Weights of a small GPT-style language model, trained from scratch on English Wikipedia.
Architecture: RMSNorm before each block, rotary positions, no biases in attention or MLP.
Each number is 50 + 12 x the weight over its row's rms, rounded and kept within 0 to 99. Layers, rows and columns count from 0. The size before them is the row's rms in percent of the matrix's.

# layer 6 MLP gate, 832x320, rms 0.0409, rows 587-606, columns 0-159
098:42 28 62 54 39 71 60 51 57 61 53 45 57 60 45 57 53 55 68 35 47 56 57 57 74 48 28 56 46 61 36 74 46 42 68 64 46 58 54 43 81 36 49 70 50 52 42 50 52 39 42 39 49 44 47 72 42 39 54 62 28 60 59 46 46 47 64 75 55 67 51 68 46 43 75 28 59 33 44 59 46 31 42 60 44 60 54 45 53 48 35 56 35 67 38 45 45 69 50 18 28 48 40 61 32 67 47 40 57 56 46 52 63 48 59 53 49 64 61 59 61 74 40 41 52 65 61 63 27 53 30 42 58 48 65 48 47 46 52 38 76 27 19 55 60 66 60 37 54 22 56 49 68 39 61 40 57 64 47 60
098:42 57 34 42 55 37 78 55 50 41 59 58 28 47 70 63 44 57 66 34 36 58 56 46 41 47 57 63 55 40 33 61 48 49 26 40 56 45 36 63 48 78 46 38 56 68 50 66 42 33 37 36 47 33 41 53 44 43 79 62 60 32 34 32 53 69 52 62 38 45 31 56 68 61 53 44 39 53 62 38 52 53 52 33 77 37 56 55 49 42 52 51 66 40 52 57 63 71 33 60 44 33 57 68 62 46 37 62 51 56 39 52 50 64 41 80 47 45 47 36 32 48 56 56 58 40 61 32 48 52 50 50 50 38 44 61 58 50 37 32 57 45 43 49 57 51 59 60 28 74 32 32 42 72 48 34 67 56 51 66
101:37 63 76 58 48 58 58 43 53 54 81 44 47 54 51 60 53 44 42 70 54 55 33 33 63 46 44 72 44 57 53 41 53 52 25 49 69 42 52 47 55 68 44 51 66 38 45 45 43 45 37 34 43 56 26 54 30 75 63 43 32 41 58 32 64 34 41 47 50 55 70 66 68 65 71 39 47 64 26 50 59 62 24 49 56 56 65 34 44 66 51 49 42 64 74 48 50 54 50 54 54 39 55 52 57 54 38 45 35 55 41 58 34 51 51 48 56 80 47 64 43 28 59 69 39 33 43 50 57 52 64 55 68 65 47 51 69 58 50 67 46 50 66 39 51 49 41 50 32 52 32 36 46 55 39 36 46 57 70 39
102:75 37 37 57 54 21 66 39 40 55 55 56 41 43 49 60 62 55 40 37 56 57 58 41 77 42 56 33 43 56 47 20 42 64 41 41 28 30 62 47 58 71 43 41 67 54 52 48 32 62 73 53 47 56 42 59 40 42 39 50 46 64 54 52 48 45 46 62 52 55 55 62 39 34 60 50 30 55 41 24 62 48 56 50 43 55 48 61 56 62 64 55 33 46 80 50 45 42 60 45 80 27 47 60 37 69 52 59 60 49 55 77 43 51 39 39 35 56 63 42 78 60 37 51 61 47 70 33 75 41 55 46 46 61 21 33 64 75 53 35 47 62 51 40 59 62 66 52 55 49 28 56 29 40 25 51 56 56 41 46
098:42 41 56 64 38 51 50 33 50 42 45 59 54 57 43 54 18 55 31 48 56 74 57 45 54 39 42 61 58 51 16 29 45 38 54 59 51 50 30 56 51 62 40 34 65 38 69 53 52 46 41 42 61 41 44 41 69 32 60 51 41 62 66 39 61 47 43 76 34 38 44 56 57 43 70 41 79 37 46 69 41 32 28 28 36 41 58 67 66 41 23 64 42 47 25 56 36 49 45 38 58 51 44 75 62 66 43 49 41 42 50 46 41 37 42 65 58 41 49 51 51 81 54 53 58 43 61 70 43 51 67 34 43 38 48 45 53 31 41 59 69 31 53 46 23 63 55 60 37 44 46 48 67 63 57 60 37 62 34 38
108:63 47 60 70 67 46 58 47 37 46 46 43 32 41 41 48 52 39 40 65 43 51 28 61 40 47 54 59 37 61 23 34 39 72 47 48 63 57 45 48 69 67 44 57 51 28 62 28 57 46 54 49 46 62 51 49 49 56 47 50 62 49 52 58 45 57 33 67 42 39 53 45 33 37 39 50 48 64 31 40 17 56 23 35 28 61 50 67 66 52 66 46 58 33 57 38 42 39 39 45 48 55 39 26 68 36 26 64 55 68 52 47 45 38 49 48 30 51 44 37 42 38 47 48 52 58 49 62 40 54 47 51 48 51 43 67 42 31 75 71 69 51 66 47 54 36 43 41 57 33 54 40 55 54 58 52 39 46 62 48
096:78 43 63 46 59 79 43 50 50 51 58 46 36 48 35 51 60 50 74 67 52 37 66 56 55 73 65 36 45 62 64 61 58 57 37 82 42 55 70 61 43 53 40 55 63 56 49 63 66 52 40 38 47 30 46 41 47 47 62 53 59 48 46 23 33 47 47 40 51 72 42 70 39 54 75 48 38 63 66 49 66 50 75 68 72 69 44 61 41 34 54 49 50 62 64 50 59 51 40 47 35 71 57 55 63 37 47 43 39 50 61 46 64 53 35 37 59 65 48 63 55 58 32 21 39 48 42 52 51 46 58 47 52 33 49 39 53 38 42 62 50 46 50 11 43 52 55 38 51 46 55 71 51 38 57 49 55 37 55 64
095:48 40 36 73 46 55 38 24 44 33 37 52 45 62 57 54 47 62 40 66 39 63 68 62 58 24 36 35 47 48 45 49 40 58 38 35 62 54 64 47 54 44 63 47 67 65 67 47 37 43 47 46 48 46 44 39 46 74 51 44 26 28 64 63 47 51 35 70 52 42 69 44 39 49 69 52 34 39 66 49 37 44 20 52 34 62 15 50 48 42 35 58 45 47 49 58 42 60 41 28 63 30 40 55 41 79 42 56 35 59 42 51 29 53 59 51 38 47 32 55 50 54 51 50 67 47 52 53 47 46 73 48 53 68 41 34 60 57 58 53 50 57 28 37 60 39 56 43 64 72 65 37 45 52 83 44 40 49 57 32
097:64 58 23 41 46 38 41 55 70 42 56 54 60 57 65 42 55 57 57 39 53 41 58 54 61 67 51 49 28 43 63 39 51 63 34 69 71 17 38 30 71 42 54 44 47 56 36 54 42 54 48 32 55 50 55 58 52 39 30 55 55 28 55 46 28 74 58 54 53 62 72 48 46 51 67 56 48 51 66 58 51 38 57 33 54 72 65 39 29 50 57 52 50 48 42 53 61 53 42 47 54 65 38 52 48 49 68 52 49 46 44 77 32 69 56 72 66 35 48 47 60 53 35 61 55 64 49 32 63 54 52 33 32 54 55 62 51 63 46 67 55 67 56 20 18 56 43 29 36 28 57 29 55 40 47 72 43 47 40 70
092:37 45 62 29 39 56 43 67 46 61 47 53 51 37 32 63 54 63 50 68 39 52 41 40 55 51 58 40 70 37 61 58 60 40 29 68 67 42 47 49 62 27 44 49 56 47 42 40 59 51 35 54 61 36 52 19 59 34 43 41 68 40 29 65 52 50 37 32 32 49 51 47 41 47 53 41 50 47 52 76 53 42 34 59 45 55 54 52 46 43 40 35 62 53 50 50 41 45 83 64 21 51 68 60 42 37 57 38 58 58 25 38 49 37 47 26 45 47 54 34 56 49 87 62 35 62 39 47 37 30 67 42 41 52 55 71 53 55 33 44 55 64 49 63 54 61 35 46 59 41 69 60 56 54 34 56 28 43 26 43
104:65 51 68 54 38 60 55 40 40 42 63 37 53 55 43 59 34 52 60 57 44 48 56 44 75 48 52 75 42 62 56 62 52 48 41 59 43 51 39 40 54 32 51 46 63 48 53 54 63 45 43 29 42 51 47 51 57 63 50 57 58 39 46 38 44 64 51 35 69 43 64 51 52 45 79 45 53 66 24 47 29 68 50 48 44 43 82 39 50 26 39 47 42 34 66 39 66 18 60 61 32 60 49 58 31 46 43 26 55 43 37 72 54 64 47 49 52 63 64 61 29 33 49 55 68 49 52 41 34 49 21 37 50 52 34 73 47 33 57 48 63 35 50 54 35 74 50 65 47 56 55 52 38 59 68 54 41 60 45 51
104:41 33 60 55 56 53 61 64 42 35 34 47 59 67 57 41 44 41 44 68 44 38 75 59 55 58 31 54 12 46 50 45 28 45 49 41 39 46 48 48 49 44 44 50 35 35 38 61 57 38 44 48 59 40 41 39 58 60 38 57 53 62 59 48 51 28 48 45 36 69 50 68 36 50 47 42 62 74 42 39 27 51 35 56 61 44 40 49 39 76 65 46 59 55 57 53 52 78 50 42 75 66 78 67 52 56 51 49 59 36 74 50 43 41 21 38 46 63 47 51 58 25 44 39 64 36 62 75 46 52 74 53 79 71 47 45 51 22 46 45 40 55 60 38 74 50 49 40 35 64 60 38 44 45 53 38 52 51 64 64
098:48 38 57 34 39 43 61 51 57 54 43 40 59 35 54 59 42 55 38 52 65 58 59 58 36 68 32 44 22 43 46 62 38 30 63 51 45 63 69 59 57 52 62 46 52 53 29 39 39 52 46 27 32 41 54 47 61 61 37 52 53 54 62 53 53 50 51 55 59 67 36 47 31 53 55 44 64 34 49 53 60 37 65 45 52 46 82 36 24 35 42 31 39 56 38 53 58 51 69 62 31 67 71 39 51 53 35 45 58 68 47 53 64 68 54 55 55 63 43 44 55 62 41 69 49 53 49 23 36 57 56 41 52 59 44 35 53 50 74 34 61 58 54 44 73 47 36 65 52 56 34 61 64 62 50 51 51 39 41 55
099:54 56 51 41 64 78 53 50 45 72 53 25 29 47 53 76 48 54 53 61 69 56 52 21 65 46 56 46 55 67 47 46 50 68 51 34 69 53 42 63 50 43 58 31 45 37 70 63 52 44 52 51 40 51 58 52 51 27 70 45 36 43 56 67 59 55 46 45 49 60 54 38 76 28 46 43 33 28 49 39 58 33 38 52 55 51 56 34 56 26 38 40 47 36 60 66 39 51 47 47 55 66 68 54 72 42 39 33 36 50 50 52 38 18 29 77 43 42 48 63 67 41 43 60 80 32 62 39 44 60 59 40 52 42 39 58 54 69 65 70 50 49 56 60 52 29 43 63 42 49 41 62 52 38 61 50 52 30 49 55
098:43 60 64 44 70 48 61 55 46 27 35 45 32 45 46 60 49 31 31 47 46 57 49 73 45 63 36 47 49 55 51 51 55 58 51 47 57 55 41 36 37 50 63 36 67 60 60 51 31 42 39 57 46 41 37 56 76 71 54 48 64 76 46 66 46 44 40 73 60 70 45 53 54 59 63 47 51 49 71 47 39 52 73 56 31 45 45 61 39 83 54 46 31 38 68 50 28 41 67 74 46 45 49 54 57 50 46 33 77 41 70 37 64 61 48 31 32 60 50 58 53 43 59 49 43 52 43 17 31 53 52 50 67 56 51 55 45 35 56 46 58 49 44 54 49 76 55 37 44 59 40 30 57 41 71 81 46 34 59 71
098:52 53 73 46 42 50 39 52 41 51 50 56 44 50 50 59 56 50 52 60 58 36 60 59 53 37 31 45 58 73 58 48 50 72 44 60 48 43 46 43 28 58 69 31 73 36 57 48 56 42 27 20 40 50 47 34 48 45 72 55 57 49 62 58 61 41 45 49 71 52 59 47 65 41 31 44 32 53 43 53 65 41 67 55 72 60 47 51 48 53 45 57 58 32 50 26 41 78 55 60 74 70 43 51 33 67 31 50 52 53 58 50 43 49 51 24 46 57 37 37 50 31 46 37 63 50 49 48 55 55 46 75 44 58 54 28 47 51 34 69 24 38 45 46 66 42 42 44 58 44 55 38 48 19 67 46 36 44 39 57
107:55 56 29 41 60 45 52 61 49 60 56 49 72 87 53 68 47 41 41 42 39 49 52 39 27 34 50 46 52 61 32 50 48 47 47 31 29 53 65 54 49 49 51 58 57 41 66 68 56 34 48 54 46 54 52 40 14 72 57 61 49 77 52 43 48 78 61 57 59 37 61 35 39 40 49 27 49 43 63 60 36 74 43 62 43 37 62 35 50 57 36 44 46 58 51 58 41 57 35 39 55 48 49 50 43 43 64 45 45 48 57 71 42 77 45 66 55 28 56 56 50 54 73 33 40 30 44 46 45 61 72 53 45 35 43 36 60 54 48 64 26 42 41 39 46 36 42 55 51 66 55 35 52 53 51 63 52 49 43 62
088:47 61 43 53 37 51 45 77 59 41 41 41 54 55 25 74 68 45 34 54 31 53 53 40 52 41 53 54 87 39 28 60 45 45 31 35 75 54 65 42 62 52 58 45 38 60 52 46 50 56 33 63 28 51 56 32 39 64 54 64 66 70 47 46 42 28 48 45 34 50 60 40 32 47 52 62 52 16 64 66 76 49 70 62 27 62 48 68 55 62 46 58 39 45 54 50 56 70 44 49 71 62 60 46 53 51 50 43 60 31 63 58 49 43 61 52 46 45 34 30 64 43 33 60 56 60 55 63 64 42 38 62 58 59 46 57 47 49 53 35 53 52 59 51 36 51 64 74 35 53 20 63 50 21 53 32 61 48 15 47
097:75 23 21 43 40 65 82 41 24 52 46 57 66 42 54 64 60 53 61 36 61 22 44 49 34 39 43 69 70 33 63 74 36 56 61 55 46 53 80 51 40 59 55 44 40 57 50 14 31 32 68 45 16 21 50 56 59 46 63 47 59 36 38 45 52 51 66 27 38 39 48 59 52 41 48 30 40 55 44 48 48 55 70 36 41 50 47 50 55 58 70 56 48 70 42 54 65 45 67 58 40 50 86 64 49 51 54 58 64 57 41 46 42 15 61 50 53 54 54 61 56 12 62 51 49 52 72 70 29 49 47 53 25 43 64 62 51 55 56 62 54 35 52 50 33 47 60 79 54 60 47 42 53 25 32 50 51 39 58 52
098:43 51 44 45 62 48 55 40 54 62 46 63 40 49 24 38 69 61 67 40 55 43 65 49 40 57 42 51 49 47 45 48 53 56 25 54 48 60 75 57 54 67 48 56 56 32 67 48 62 38 54 65 43 71 44 44 42 52 51 50 63 59 52 43 53 59 51 69 19 44 38 65 46 42 60 47 51 52 66 36 53 60 57 34 44 45 55 36 73 57 68 58 44 39 69 51 30 70 57 33 46 62 35 35 51 67 50 24 57 28 43 54 49 34 46 21 48 50 56 56 42 62 33 58 39 51 30 39 43 51 40 56 53 56 69 56 63 48 45 57 27 39 63 51 65 44 58 50 22 62 42 51 51 49 40 39 72 41 36 51